config.yaml
d_model: 128
d_mlp: 512
positions: "rope"
init_std_qkv: 0.0517
decay_fraction: 1.0
batch_tokens: 32768
seq_len: 256
Each number is 128 + 32 x the weight over the matrix's rms, rounded and kept within 0 to 255. Layers, rows and columns count from 0.

# layer 2 attention query, 128x128, rms 0.0518, rows 0-26, columns 0-127
[[ 81 202 183  56  49 158 119 158  95 132 119 171 115 152 137 174  68 114  65  73  99 114 128 116  76 163 123 166 116 122 102  88 117 138 117 125  74 131 101 116 171 162 144 135  98  70 123 124 129 119 109 126 162 161 130 103  95  97  96 107 159 194 119 166 179  71  78 102 106 167 129 172 144 198  95 230 166 104 113 191 153 100 120 116 101 158 124 110 168  89  92 125 174 124 128 117 101  49  99 107 123 234  83 164 132 164 100 104  99 127 123 116  99  86  95 153 162 105 194 118  61 140 112 135 125 147 168  93]
 [144  98 121 112 127 109 107 102 115 124 130 124 142 145 103 123 160 172 161 129 169  91 133 139 138 101 134  85 111 144 131 148 137 122 152 143 142 151 156 110  74 179 118 124 174 132 102 104  85 184 138 113 133 122 153 151 139 166 106 132  84  89 132 120 101 118 129 148 135 122  81 122  65  97 106  71 114 132 200  84 126 137 149 121  83 109 144 127 107 122 133 106  90 154 158 126 114 109 174 149 135 100 106  89 126 146 133 108  74 141 131 124 104 109 164 121 121 147  95 133 131 101 175 138 148 140 111 123]
 [113 130 119  91  95 124 125 110 112 110 160 181 164 136  94  97  60  93 145  72  98  94 152 157  80 134 164 200 152  67  52 127 138 131 114 132 153 141 150 130 117 111 156 126 163 106 137 102 100 195 152 145 163 119 149 114 102 173 110 132 103 158 145 133 122 163 115 164 127 179 151 113 147 154  91 137 128 141 132 194 157 111 143  90 105 176  44  96 165 118 108 152 160  80 124 128  91 124 127 123 119 184 141 114 135 122 118  56 130 177 124 175  35 171 100 147 179  91 158 145 146 147 191  82 188 153 103  98]
 [139  82 139 123 155 139 125 159 161 163 139 103 117 114 145 131  87 122 138 127 169 101 104 107 179 100 102 116 157 160 130 149 143 124 167  90 144  98 113  92 136 149 118 145 104 118 104 151 120 121 106 127 116 131 113 179 147 110  83 165 135 127 159 148 125 126  97 137 112 155 154 139 139 147 119 119 180 125 158  77 137 156 129 159 140 145 143 124 110 168  67 115 100 127 127 178 111  98 141 148 119 144 110  96 106 155 131 159  93 102 140 150 139 133  84 117  76 160 104 150 154 147 144 108 121 160 142 136]
 [ 86 144 123 216 155 116  98  99 154 159 133 130 152 155 116 135  78 101 141 137 172 145 125  87 134 110 172 149 146 158 123 148  91 103 185  92 111 133 189 131 180  73 114  98  84 108 155 166 128 145 133  85 135 113 103 137  98 124  69 141 138 107 126 117 117 127 179  88 136  75 186 100 123 149 152 126 115  99 130 107  94 135 102 174 155 101 126 130 143 147 151 148 152 134 111 120 104 132 151 108 126 165 121 142 119 146 171 115 113  96 132  97 196 155 112 113 143  84 132 144  96 130  67 150  93 142 133 149]
 [123 134 132 116 133 143 126 153 162 128  99 112  89 143 133  94 133 173 157 113 140  64 117  53  97 164 119 100 128 137 156 162  98 159 167 125 125 117  97 136 150 126 127 148 112  95 138  86  41 120  88 142 115 120 151  84  94 160 114 154 127 164  77 164 102 106 154  94 126 129  88 104 103 128 106 124 122  98 137 110  97 128 142  77 110 111 156 143 156 181 161 109 146 165 182 146 112 139 108 122 170  86 165 141  80 135  91 112 129  93 159 103 132 120 115 137  81 152 140 120 145 131 152  77  60 166 118 148]
 [156 111 146 133  90 211 120 159  92  91 122 132  79 133 142 145 158 100 128 135 136 144 139 157 160 171 122 134 121  35 134 111 165 118 123 188 138 116 158 137 155 161 160 101 132 110 170 108 136  83 118 154 119 107 124 128  91 164  95 156 135 148 114 163 127 141  44 121 160 203 106 119 187 142 113 136 135 100  78 167 127 124 114 132 117 118 120 119 125 152  85  92 112 123 130 167 164 109 159  47 169 174 162 124 209 121 105  93  73 128 120  69 161  99 143 171 144 121 144 117 109  85 117 146 138  93 136 156]
 [115 152 114 165  72 134 171 151 105 183 129 169 102 136 133 122 139 142 126  98  67 156 104 126 124 123 129 180 139 108 141 134 137  91 121 119  72 154 106 172 202 103 124 175  90 141 125 100 113 154 173 108 137 164 183  83 127 109 138 152 167  90 129 160 126 117 136  68 128 113 138 146  86 129 114  88 139 113  69  93  84 128 193 102 152  69 139 126 186 111 167 146 185 153 131 121 128  69 101 114 113 210 159 159 134 144 118  84 112 152 122 108  56 154 138 143 134 146 121 146  53 164 186  75 126 160 115 115]
 [136 124 115 104 154 118 125 132 114 111 121 138 134 146 164 101 140 122 135 154 141  84 161 167 124 138 115 177 124  96 127  74  74 151 118 130 113 110 165  77 157 134 134 129 117 124 161 161  98 106 166 122 111 117 127 111 157  68 142 122 103 123 166 146 164  84  48  87 112 129 112 167 166 159  85 132  80 115 114 123 152 149  70 111 138 111 127 118 152 128 166  98 144 113 162 189  98 132 109  94 129 130 108 144 133 115  97 112 102 112 185 225 138 127  99 138 137 103 154 141 145 191 120 137 113 139 153 144]
 [145 112 143 109 152 117 115 199 128 151 104  89 162 166 131 112 146 139 118 116 105 139 113 146 162 124 109  76  79  74 131 123 141 115 118 178  88  79 121  86 162 169 134 122 137 131 154 152 195 131 150 124 121 161 138 124 147 138 177 154  97 105 155 159  87 108 135 140  81 130 120 100 153 145  85 104 190 141  80 160 131 131 146 114 129 130 122 152 140 124 146 111 158 177 144 155 169 138 155 122 115 187 118  92 118 121 135 160 137 115 120  94 178 105 164 112 151 135 137  84 116  97 103 140 103 111 137 104]
 [ 95 155 142 119 110 140 130 142 139 124 136 144 146 112 131  99 148 149 165 134 150 113 123 126 139 134  98  68 155 129 134 129 118 152 139 108 132 112 173 122 175  88 176 149 161 159 120 123 141 121  97 124 116 144 151 145 115 186 135 112 131  77 108 155  85 145 120 180  52 110 170  99 142  83 105  72  70 117 124 160 134 164  92 113 158 162 118 150 130 143 111 123 122  99  68 158 135 139 125 143 136 115 118  90 100  68 185 164 130 149 129 101 146 160  97  89 113 111  78 131 176 126 181 137 124 152 141 176]
 [153 120 119 143 185 120 138 123 128 158 195  74 184 122 146 155 132 143 150 166 137 138 150 132 126 125 145 148 151 164 138 181 120 104 117 130 147 122 121  96 136 112 117  86 127 147 104 151  93 167 120 106 111  87  87 152 139 163 137 125 118 128 144 109 111 182 140 174 162 141  87 126 112  79 164 137 146 167 184 151  85 186 142  77 112  76 196 147 141 127  92 138  45 164 120 119 137 185 169 124 117 165 184 120 198 128 144 156 128 125 125 110 120 130 176 104 141 119 109 107 159  99 184 100 115 112 153 131]
 [151 200 178 109  88 188 135 104 129 164 104 135 133 154 109 153  88  84 126 126  87  83 155 105 143 132 102 210 146 122 121 130 101 120 142  54 104  90  80  91 149 130  98 149 120  86 144 113 137  87 107 132 174 116 117  81 107 107 109  72 140 162 127 111 171 124  98 124  61 160 122 139 114 194 109 122 121 121 121 122 186 123 159 128 113 134 129 126 163 115 149 123 207 115 139 180 135  90  91 103 160 144  89 136 157 129  65 203 148  92  79 123 122 104  89 125 191 112 113 115  58  93 111 139 176 153 173 111]
 [ 75  79 132 118  89 177 111 131 110 127 123 111  92 189 174 119 158  82 112 126 106 140 123 131 163 142 139 152 123 104 118 107 152 162 148 131 129 150 137 147 146  96 111 111 121  94 136 146 144 134 154 164  93  80 105 112 126 144 155 109 150 128 112 140 129 127 105 114 154 200 119 146 112 133 152 136 162 117  82 131  50 131  98 114 111 117 139  65 132 125 166 100 124 103 139 127 136 104 145  71 120 134  77  94 130 125 127 118 133 146 117 150 133 123  86 106 101 120 169  86  94 160 121 111 137 200 173 155]
 [140 139 182 163 171 122  89 130 128 134 168 104 124 124 103  76  97 125 138 129  91 125 101 117 135 121 105 175  77 120 149  88 166 161 143 112  78 100  73 142 141 140 160 129 108  84 149 169 233 154 123 131 104 117 153 103 147 121  96 148  87 204 182 192 186 110 136 148  67 157 130 107 135 155  87  96 137 149  96 179 167 123 183 145 136 139  87 130 137 100 127  89 102 136 128  95 106  98 111 167 186 104 186 182 144  94 164  55 116 120 156 143 135 133 150 132 134 123 160 114 109 124 172 145 137 136 139 115]
 [144  84 146  78 135  91 122 142 121 108 103 106 122 120 128 130 153 130 128 101  64 144 115 184  75 101  69 111  70 167 121 103 139 108 178 113 137 107 138 119 122 120 130 105 153 118  96 108  97 165 126 158 128 159 116 172 148 122 132 153  93 123 113 165 132 144 129 148 129 146 150 119 121  94 111 143  93 146 175 178 193 121  98 126 102 129 172 142 117 114 175 158  89 125 139 100 102 103 158 156  94 149 153 138 126 104 134 129 113 175 157  95 100 142 159 151 170 133 147 136 131 110 102 149 136 112 110 104]
 [120 115 153 111 111 155 111 157 192 110 115 146 132 164 120 167 110  88 151 119 150 157 126 121  72 128  81 145 103 115 153  86 112 107  56 153 154 130  90 133 135 151 113  52 119 128 144 152 122 140 110 131 128 106 163 169  47 147 116 154 151 169  96 115 133 130  89 131  82 104 130 114  97  96 209  96  75 164 189 157 135 109 116 138 128 161 116 126 151 108 165  82 110 105 141 165 134 102 111 132  98 150 121 117 150 171 158  89 145 120  48 182 142 139 189  93  98  99 117 122  79 131 158 151 161  85 174  93]
 [103 133  64 126 136 118 157 182 103 104 132 134  95 156  95 124 144 160 133  56  67 149 130 156 159 195 114 114 130 118  69 145 139 110 135  82 118  78 135 123 127 150 127 170 111 133 140 124 130 139 125 120 151 147 171 122 115 122 102  96 110 108 152 125 148 127 138  91 115  95 128 171 143 158 140 115 107 151 105 195 160 136 121  64 129 110 103 136 186 137 102  95 136  77 110  86 145  56 138 118 121 164 105 162 123  99 111  92 111  91  97 176 151 110  87 124 131  94 145 146 110 102 144 110 124 138 166 135]
 [116 165 126 159  99 123 147  79 140 126 210 112 127  98 123 131 162 151 113 112 141 129 156 140 164 143 118 149 158 144 115 124 163 146 128  88 148 121 151 135 149 115 111  89 111 185  75 128 111 145 195 126 128 124 131 134 111 191 146 156 148 163 128 174 101 128 139 217 144 163  69 120 112 131  80  82 125  75 158 161 140 147  99 117 113 103 118  91 116 130 125 122 106  92 135 139 127 124 153 122  94 109 103 145 139 176 100  81 116 131  74  79 122 104 114 106 146  80  97  88 132 102 143  91 127 119 132 181]
 [131 174 126 136 122 121 129 131 170 118 132 163 144 134  92  96 105 130 183 109 151 165 125 120  88 150 127 138  84 151 102  78  91 118 154 106 194 125 101 143 114  97 133 103 168 119 140 127 138 165 109 143  64 149 118 119 113 106 164 107 105 159 117 129  77 150 129 148 128 146 109 165 131  92 135 120  83 120 194 146  74 117  88 142 155  72 112 134 167  67  88 138 136 147 138 144 149  79 162 126 135 113 109 115 137 175 103 159 118 117 128 155 100 129 165 107  92 116 177 156 127  91 132 162 159  90 108 149]
 [144 101 151 187 107 152  79 129 185 100 105 131 173 117 109 122 147 111 151 101 107 122 141 123 192 154 110 102 143  75 162 150 127 156 132 112 134 150 148  95 103 156 139 151 154 118 107 133  93 183 147  88 114 111 105 197 133 151 129 141 159 151  90 169 169  89 100 104 198  79 101 184 128 120 117 159 156 138 145 102  96 146 138 118 125 172 128 107 132  88 140 123 140 139 146 150  94 161 119 105 127 125 129 132 111  69 133 153 134 104 114 106 149 159 145 113 113 172  92 123 140 139 101 153 134 173 123 128]
 [108 217  97 160  98 142 174 112 159 117 138 146 125 126 127 196 108 154  76 153 108 104  93 140 156 100 181 169 176 156 125 102 138 108 164 122 175 141 145 122  32  73 102  87 156  84 136 154 123 191 140 133 132  73  96 154 123 141 149 136 130  82 138 156 155  91 118 196 136 145 173 138 109 122 170 161 113 129 150  95  86 151  74 202 113 128 152 123 100  81  90 103 153  78 112 162 126 111 142  89 138  89 127 122 111  87 146 108 181 112  81 164 120 117 153 140 117 138 103 162 138  80 149 105 141  83 131 149]
 [ 97 121 138 151 140 198 200 135 118 122 130 133 151  92 177 124 134 106 110 164 146  83 135 138 131 145 188  84 133 104  85 139 157 171 139 132  67 115 116 155 110 100 179 129 151 107 155 149 132  88 159 147 117 129 131 127 123 152 168 134  66  92 109 122 166 150 125 143  98 110 121 113 177 182 104 161 150 108 165 134  85 119 182 131 119  92  81  83 158  95 167 111 153 106 147 151 139 130 126 140  88 178 100 123 165 101 113 137 105 127 178 147 147  98 130 136 108 120 119 129 140 151 103 178 103 139 162 135]
 [ 87 100 124 171 159 109 141 208 121  93  54 118 143 104  91 152 120 133 143  85  66 135 119 122 133  70 138 112 125 153 115 100  85 168 150 134 155 111 142 108 146 169 118  63 115 164 105 113 157 151 113 104 121 120 145 159 139 197 109 163 160 161 123 144  58 108 180 114 150  81 153 150 131 181  62  87  84 118 130 106 132 166 131 108  99  82 148 143 104 122 132 140 154 162 110 108  93 156 163 180 129  90 120  97 113 115 188 176 122 180 134 153  69 141 123 120 169 134 105 118 135 141 150  83 114 135 173 121]
 [124  64  93 150 124 160 118 128 138  99 130 152  94 121 115  93 140 135 139 167 138 138 125 136 103 144  94  97 142 100 130 104 168 153 114 180 140 135 106 136  85 131 132 117 145 174 104 153 136 133 161 144 108 142 127 156 138 145 169 168 162 146 133  99 111 148 111 139 154 138 128  95 151 111 134 160 125 111 165 131 110 149 102 129 131 122  92 144  76 100 154 135 110 134 150 126  83 182  79 152 141  77 183 118  99 143 111 153 158 122 139 114 107  96 188  83 151 135 130 107 164 133 180 142 131  78 163 135]
 [125 153 111 153  69 112 105 162 136 123  80 155 144 105 137 175 168 136 122 110 128 177  90 111 171  70 131 118 153 152 200 184 110 129 175  74 202 113 147 126  87  97 116  72  99 116 124 131  68 172 159 104 117 100 107 153  73 201 163 181 158 169 166 163  76 138 179 158 186  69 144 100  94  39  99 105  95 105 145 128  63 148  74 128 119 112 184 189 102 163 138 101 126 126 145  99 159 154 159 116  91 145 136  96  95  98 141 107 115 121 122 108 148 142 167 103 115 109 105 144 106 156 124 102 113 124 101 180]
 [136  89 128  86 106  96 119 147 122 128 124 114  88 170 131 143 124 134 112 108  80 129 103 131 132 139 173 169  84 152  92 112 123 143 121 127  99 126 137 139 142 141 114  88 142 111 136 126 115 166 119 126 118 121 166 127  86  80 104 123 123 125 107 139 113 115 148 131 128 112 113 145 109 156  96 147 145 128 112 141 100 135 147 143 133  61 136 120 169  96 132 103 185  79 147 125 185 121 137 140 148 158  61 146 153 162 148  85  82 138  96 128 116 171 129  92 147 117 162 119 105 123 108  97  89 144 119 108]]
# layer 2 attention key, 128x128, rms 0.0513, rows 0-26, columns 0-127
[[161 139 180 106 110 138  98 164 143 171  84  50 105 221 116 174  78  77  73  85 111 217 164 151  90 118 104 185  91 138 152 167 118 175 132  47 172  98  81 110 195 153 137 126  96  59 123  91 135 115  88  62 155 128 115 152 124  69  89 131 108 184 220 138 160  91 102 187 125 165 179 142 108 248 129 160 160 139 121 190 163 104 185 121 113 163  87 158 137 157  52  75 200 120 163 165 137  95 109  85 158 223 103 163 187 211  98  49  64  91 106  68  84 123  96 153 133 101 153 132  44 148  62 146 121 184 146 146]
 [128 119 148 123 139 103 155 131 125 147 140 123  97 131 146 106 120  99 124 127 101 145 136 130 121 137 102 145 121 164 143 129 110 163 148  85 146 111 128  69 204 130  73 164 110 106  92 102 122 130 146 139 129 119 124 162 146  82 139 128 123 134 107 135 120 139 147  86  77 182 134 144  83 158 176 111 102 156 134 150 137 138 169 114 146 118  95 138 154 141  98 143 141 126 132  97 143 149 126 140 154 121 125 191 104 135 107 107 123 123 165 151 109 129 117  96 127 113 197 139 124 169 133 125 133 121 153 132]
 [ 98 129 116 115 121 173 108 107 165 116 161 154 137 117 125 148 149 143 144 115  99 102 117 120 111 154 132  98 146 156 143 172 127 150 138 107 102 131  86 145 146 129 151 176  89 153 110 150 175  49 149 140  96 138 119 147 142 126 149 130 150 134 112 142 143 106 120 132 120 126 126 137 124  74 152 144 135 134 128 114 171 125 130 166 138 139 148 109 102  85 132  75 126 140 120  96 100  96  85 131 124 159  87 150  73 142  93 146 178  93 137 131 154  97 138  78 127 147 102  88 169 118 137 148 125 118 116 133]
 [133 116 128 107  77 160  92 150 139 116 157 137 156 162 131 141 131 101  95  99  40 180 124 126 139 157 117 178  87 180 126 131 109 151 117  99 155  86 129 159 148 106  99 118  71 129 145  77  81 164 115 162 158 117 134 165 148 112 109 155 153  86  48 191  99 108 156 121 115 170 123 201 102 110 137 139 139 144 111 158 130 131 106  89 151 112 103 148 143 151 103 140 130 129  94  89 130 113  90  25 153 150 153 153 181 158 122 125 104 139 111 121  82 162 121 102 134 101 140 151  56 141 127 132 151 125  75 115]
 [131  89 113 128  70 112 107 149 125 151  96 122 113 176 112 117 135 158 108  96  65 147 104 148  84 145 147 177  69 145 139 107  67 166  99  69 137 102 148  68 152 141 134  71 145  96 153 150 127 147 148 193 149 127 187  73 108 135  86  90 150 121  85 139 120 150 153 170 152 123  70 142 107 148  97 100 152  90  78 172 116  81 109  43 105 107 203 143 109 147 110 151 152 144 138 153 202 114 143 122 119 156 167  94 166 142 161 100 110 148 113 208  68 178 143 159  96 116 135 146 107 157 145 101 163  82 124  95]
 [117 111 148 147 110 114 161 132 159  76 132 157 155 140  95 144 113 151 192 137 139  99 158 116 204  70 122 139 169 124 147 150 150  99 152 118 152 136 137 107 158 120  88 137 148 123 108 140 154 148 151 118 147 128 126 115 140 102 132 176 133 159 154 117 132 137 111 139 119  71 134 163 149 143 106  94  97 129 130 115 166 148 121 150  94 139  99 161 115 154  88 121 131 146 133  61 112 110  96  86 135 173  57 125  60 148 144 148  70 139 151 122 128 138  78 107 116 142 130 110 127 108 117 120 101  92 160 127]
 [104 202 130 120 142  64  89 131 131 155 108 169 136  77 120 110 155 107  92 129 131 158 151 143 108 165 173 112 132 203 119 126 102 111 116  85 154  96 168 130 186  64  86 103 158 169 142 142  98 129  81 185 117 173 124 108 111 114 143 132 152 117  86 153 113 157 196 175 136 120 150 149 131 159  98 119 121 127 164  82 138 153 103 106 149 120  82 129 134 119 157 151 121 127 170 176 128 136 114 202  92 150 126 155  72 138 166 105 160 141 118 166 120 132 161 114 147 142 151 127  58  84  79 119 133 118 135  83]
 [173 138 121 120 129 111 147  70 179 129 196 123 153 127 122 121 117 104 115  83 167 113 136 125 120 174  91 119 127 133 151 150 135  98 143  97 144 102 132 148 122 141 108  90 117  87  98 122 134 152  98 127 100 102  87  82  52 118 118 142 122 112  87 161 134 121 149 130 119 117 139 137 158 148 167 144 141 165 126 160 153 147  93  77 121 167 116  88 151 142 117 120 114 113 141 122 135 167 114 132 161  53 124 119 136 174 165 144  99 167 121 151 188 143 118 147 123  89 177  68 141 114  94 150 146  98 151 128]
 [159 151 127 142 114 123 156 140 108 161 142  81 146 131 109 101 115 105 123 122 102 154 127 114 169 125 156 118  99 117  89 137 105  95  98 107  69 129  95 133 156 119  84 167  95 102 157 134 120  90 125 143 110 138 122  89  84 149  80 149 151  87 183 136 134 144 103 172 140 144 163  98 137 138 143 141 172 122 121 123  91  90 172 157 164 178  98 112 111  59 121 131 196 158 148  85 143 133 124 102 130 189  96 174 168 141 149 113 148 103 146 118 122 117 130 124 128 112 150 109  81  89 119 177 134 147  92 132]
 [127 135 119 156 135 115 178 146 149 161 109 149  82 132 171 113 135 123 107  89 137 141 139  98 136 114 215 152 122 126 104 126 133 128 156 102 113 115 131 143 149  60 141 137  87 122 167 105 108 125 142 121 132 137 138  96 168 152 103  96 116 148 135 179 208 149 105 136 172 115 118 146 146 140 119 158  64  88 119 128 117 131 131 131 136 151 119  86 142 102 107 133 136 138 108  89 121 155 150 124 122 147 111 167 101  96 133  83 103 123 132 146 102 140 166 143 103 125 174 120 107 129  97 123 144 150 115 138]
 [159 105 126 140 104 106 112 154 150 123  92 165  99 119 140 155 112 109 126 130 144 109 181 153 137 104 122 107 109 170 129 154 126 101 146 170 180 134 162 109 105 123 150  98 175 173  98 135 125 126 139 122 130 102 132 152  89 130 156 146 102 109 146 139 124 115  80 144 129 132 118 128  99 136 115 127 155 211 192 110 136 129 136 147  90 107 142 120  89  75 182 144 136 100 167 148 142 170 113 123 151  74 110 107 145 198 133 117 139 115 143 120 137 124 152 185 111 174 132 164  91 160 118 100  93  83 116 179]
 [113 124  80 149 119 129 118 129 143 106  93 134  81 148 118 138 181 127 117 152 189 134  96 172  94 159  80  90 148 161 168 149 163 116 134 113 154 137 145 126 131 152 118 116 156 216  96  87 138 156 126  59 156 165 139 151 142 134  98  85 143 106 141 114 108 111 187 135 154 139  95 144  73 112 110  77  98  73 111 140 123 113  53 149 159  92 126 124 128 133 139 137 130  87 133 171 120  83 161 140 121  40 131 140 131 145 119 137 105 116 139 133 154 132 103 147 108 119 136 151 162 155 169 119 159 134 104 116]
 [ 76 125  91  93 175 136 143 100 144  97 116 165 160 111 114 134 122 178 134 192 177  91  97  76 131 105 147  66 120 113 104 158 191 109 106 202 134 174 185 164 103 140 142 183 123 190  86 130 126 167 157 111  92 139  96 110 122 168 142 128 157 106 121 121  96 167 133 104 165  85 141 133 180  62  90 122 142 136 164 149 133 179 157 142 140 132  89 137  71 138 154 125  88  61  87 115 101 142 140 171  98 102  81 127  75 142 123 141 194 110 165 131 146  92 164 126  86 173  91 148 142 145 240 119 137 127 170 150]
 [157 102  76 145 118 116 136 132 110 120 146 182 147 101 138 125  85 120  92 138 141  91  97 123 144 125 176  86 129 135 137 121 110 131  95 170 104 158 108 126 113 138 116 101 149 129 132 151  97 141 100 140 147 153 137 144 131 128 166 131 142 126 147 120  73 137 152 125  91 149 123 164 107  79 114 141 117 157 149 135 166 128 144 181 151 123  92 110 139  97 129 178 104  84 133 184 137 124 139 168  92 132 162 108 117 103 121 139 115 166 108 139 130 110 170 162 145  94  91 197 215 150 180 123 102 121 112  84]
 [125 118  94 110 104 156 166  86 148 123 102 189 135  86 165 119 170 141 137 108 141 102 197  72 139 151 154 115 169 126  80 103 149 144 157 172  86 157 123 128 110 154 144 136 148 144  77  99 103 163 173 131 128 130 116 145 144 151 112 104 119 100  74 117 108 190 138 110 121 131 128  83 116 124 151 172  83 146 146  82  98 134  91 129 118 101 155 109 135  83 118 128 147 147  89 111 169 139 192 100 154 119 110  76  83 159  97 168 133 127  99 136 120  71 142  49 120 156 119 130 169 149 134 107 146 117 139 133]
 [140 148 118 137 100 170 131 122 136 134 141 136  97 115 120 146 122 128 116 136 167 156 115 149 134 184 140  90 176  71 127 116 158 111  80 101 115 157 147  86 152 143 149 154 100 119 122  96 144 136 117  99 124 100  98 142 109 117  96 168 117 153 144  95 153 107 148 120 123 108 115 121 108 158 179 105  65 116 112 120 116 129 116 141 131  88 133  84 126 148 120  91 115 142 146  96 159 184 110 119 135 138 155 134 149 152 116 136 110 119 128 126 133 155 127 106 123 165 135 106 135 102 150 101 121 127 133  99]
 [134 146 115 135 129 138 154 108  88 142 163 136 137 115  73 126 110 143  32 114 110 158 124 155 116 154  79 125 100 135  99 144 139 166 155  86 103 111 110 109 106 140 151 200 136 139 115  76 122 137 129 159 177 121  97  76 144 101 129 132 129  82 167 160 102 131 169 123 170 122 133 143 139 114  94 139 181 136 123 127 120 113 110  92 123  90 120 108 125 139 104 147 160 161 119 108 155 124 109 150 184  81 126 132 154 153 122 108 129 114 157 143  38 205  92 132 168 114 150 112 147 134 107 113 114 156  79  70]
 [ 96 140  99 151 111 115 117 154 117 126 127 114 144  84 122  95 141 119 113 143 152 120 131 136 149  70 129 124 167 148 118 148 141 119  99 154 125 129 113 160 156 101 126  97 168 150  94 140 101 181 133 109 111  92 123 166  96 109 110 146 141 125 148 159  77 133 130 118 133 127 116 117 103  97 149 111 148 138 156  80  82 105  80 157 120 124 181 104 118 115 155 100 100 142 129 145 151 139 133 161 146  52 141 127 126 179 172 156 139 121 118 110 132 129 127  93 114 139 125 127 149 130 156 129  55 125 118 159]
 [118 123  83 142 144 147 118 157 141 106  89 136 132 217 134 131 105 127 122 159 126 161 144 196  84 131 112 137 136 175 144 139  89 114 124  93 175  98 133 133 139 124 135 127 123 142 183  99  47 138 103 145 103 107 132 117 163 106 127 147 125 109 133 148 158 115 128  62 142 152 152 153 103 122 197 113 148 150 139 126 148 130 150 119 172 112 147 132 129 157  84 147 178 121 145  98 181  96 106 115 120 162 143 102 136 177 110 112 159 149 133 162 134 109 126 144 128 111 173 150 128 117 137 132 108 138 102  63]
 [ 75  80  94 119 146 116 145 156 156 124 134 108 120 145  84 144 158 111  97  95 165 118 117 148 128  95  97 129 157 140 175 123 135 138 109 101  60 102 149 110 145 158 143 131 153 104 143 109 131 116 128 171 159  89 122 152 130 156 145 124 146 110 129 142  98 146 102 143  96 141 160 116 106 135 119 110 153 147 109  78 154 104 140 134 112 124 139 105 106 115  85 136 155 127 127 110 155 171 144 110 141 131 173 174 155 140 121 119 114 133 167 124 163 142  92 154 155 144 134 162 161 176 122 105 151  90 111 114]
 [157  96 143 141 130  69 153 124 122 132 109 150 161 139 130 163 117 165 150 172 140 142 100 120 111 152 129 132  92 151 123 173 121 144  98 151 146 146 125 103 128 123 109  91 131 125 143 156 146 114 131 183 147 131 143 109 158  93 142 126 122 167 166  91 113 111 139 209 127 135 123 155 142 170 137 108 135 118 123 117 126 109 138  97 100 161 111 164 136 127 116 100 115 153 115 126 139 113 138 106 158 115  90  99 143 132 121 133 123 154 151 145 132 138 100 164 124 105 148 107 140 100 158  87 110 166 124 128]
 [119 125 109 108 123 138 131 120  97 167 108 114 120 117  95 156 136 154 123 131 133 176 115  95 133 165 111  63  87 138  95 102 113 151 120 137 131 103  91 130 204 133 144 138  56 166 204 120 111 100 103 172 122 191 130 168 152 103  97 151 139 106 125 106  76 144 123 118 113 172 147 122 103 142  66 144 173 116 101 143 150 118 163  91  91 146  98 122 125 142 119 131 134 144 119 167 111 149 141 159 121 151 142 130 121 136  93 118  92 159  89 138 106 140 124 123 110 148 147 176 126 155 135 140  94 101 154 114]
 [132 138 133  89 138  86 126 120 113 118 139 188 158 160 182 117 158 162 113 122  80 158 106 133 193  80 144 161 150 120 107 117 141  78 112 194 148 159 132 142 152 133 107  98  88 172 130 183 145  81 138 149 136 137  89  97 149 153 130  66 105 118 140 149 134 134  90  95  95 160 134 154 142 157  92 121 117 128 113 128 156 101 117 159 155 148 184 157 156 109 149 186 105  93  99  91 130 153 190 131 137 126 148 138 116 117 143 169 158 146 110  95  99  88 156 139 125 155 149 141 134 150 157 136 128 138 138 161]
 [144 145 145 149 100 148 123 131 183 134 165 139 124 166 128 147 122 158  91 118 138 137 136 176 137 120 121 143 106 157 103 172 128 149 129 101 148 128  82 103 107  82 114  97 126 106 111 115  82 158 150 125 148 142 115 111 120 111  83 119 125 176 168 138 130 153 146 152 113 138  80 125  90  81 179 104  82 146 167 161 123 136 115 132 116 122 106 129  84 164 164 117  91 167 158 130 168 129 157  94 124 144 116 133 122 189  85  96 105 134  92  93 101 180 123 121 113 125 119  98 123 137 143 106 153  81 113 110]
 [129 108 151 124 121 133 150 133 141 127 122 124 128 181 141 164 103  72 114  98 122 148 143 176 136 109 102 132 116 123 111 138 111 118 161  86 175 115 113 113 178 159 124 158  72 127 164  92  99 106 121 115 130 136 179 141  95 118 117 109 115 151 180 123 166  87  96 134 148 140 119 149 135 144 119 118 118 117 129 136 159 121 132 182 119 125 147 122 148 126 121 111 144 139 166 164 149  98 133  98 113 142  97 136 143 134  75 103 100 129 129  77 138 130 105 160 140 132 150 129 117 158  98  78  97 125 139 172]
 [143 144 114 134 135 113 120 113 134 103 187 176 157  95 135  88 171 199 145 176 160  45 107 180 120 145 184  97 195 124 107 128 163 103 113 169 141 187 155 128 117 169 124  93 120 186 108 165  69 179 175 192 121 132 170 147 127 120 108  94  97 116 119 114 110 175  91 139 124 153  59 145 128  87 166 107 112 133 129 119  96 115  95 166 110 113 147 124 178 154 156  87  65  88  96 158 154 128 164 157 140  92  81 114  96  74  86 185 123 175  96 166 156 107 128 125 115 144  90  99 255 136 207 125 123  90 132 147]
 [150 136 158 179 128 127  82 137 163 136 126 115 137 171 136 103  73 147 132  86 129 152 106 137 124 146  98 151 106 139 115 118 147 140 121 115 151 104 123 129 123 179 147  85 119  69 176 111 131 161 107 110 145 147 125 133 152 126  94 103  91 161 162 110 107 100 106 138 166 174 117 185 124 141 134 100 139 160 151 185 128 104 110  67 140 124 136 123 140 142 100 154 157 140 145 142 133 121 136 130 134 152 148 104 153 127 134 109  71 117 112 113  65 190 137 149 146  92 126 121  79 129 106 114 114 151 124 111]]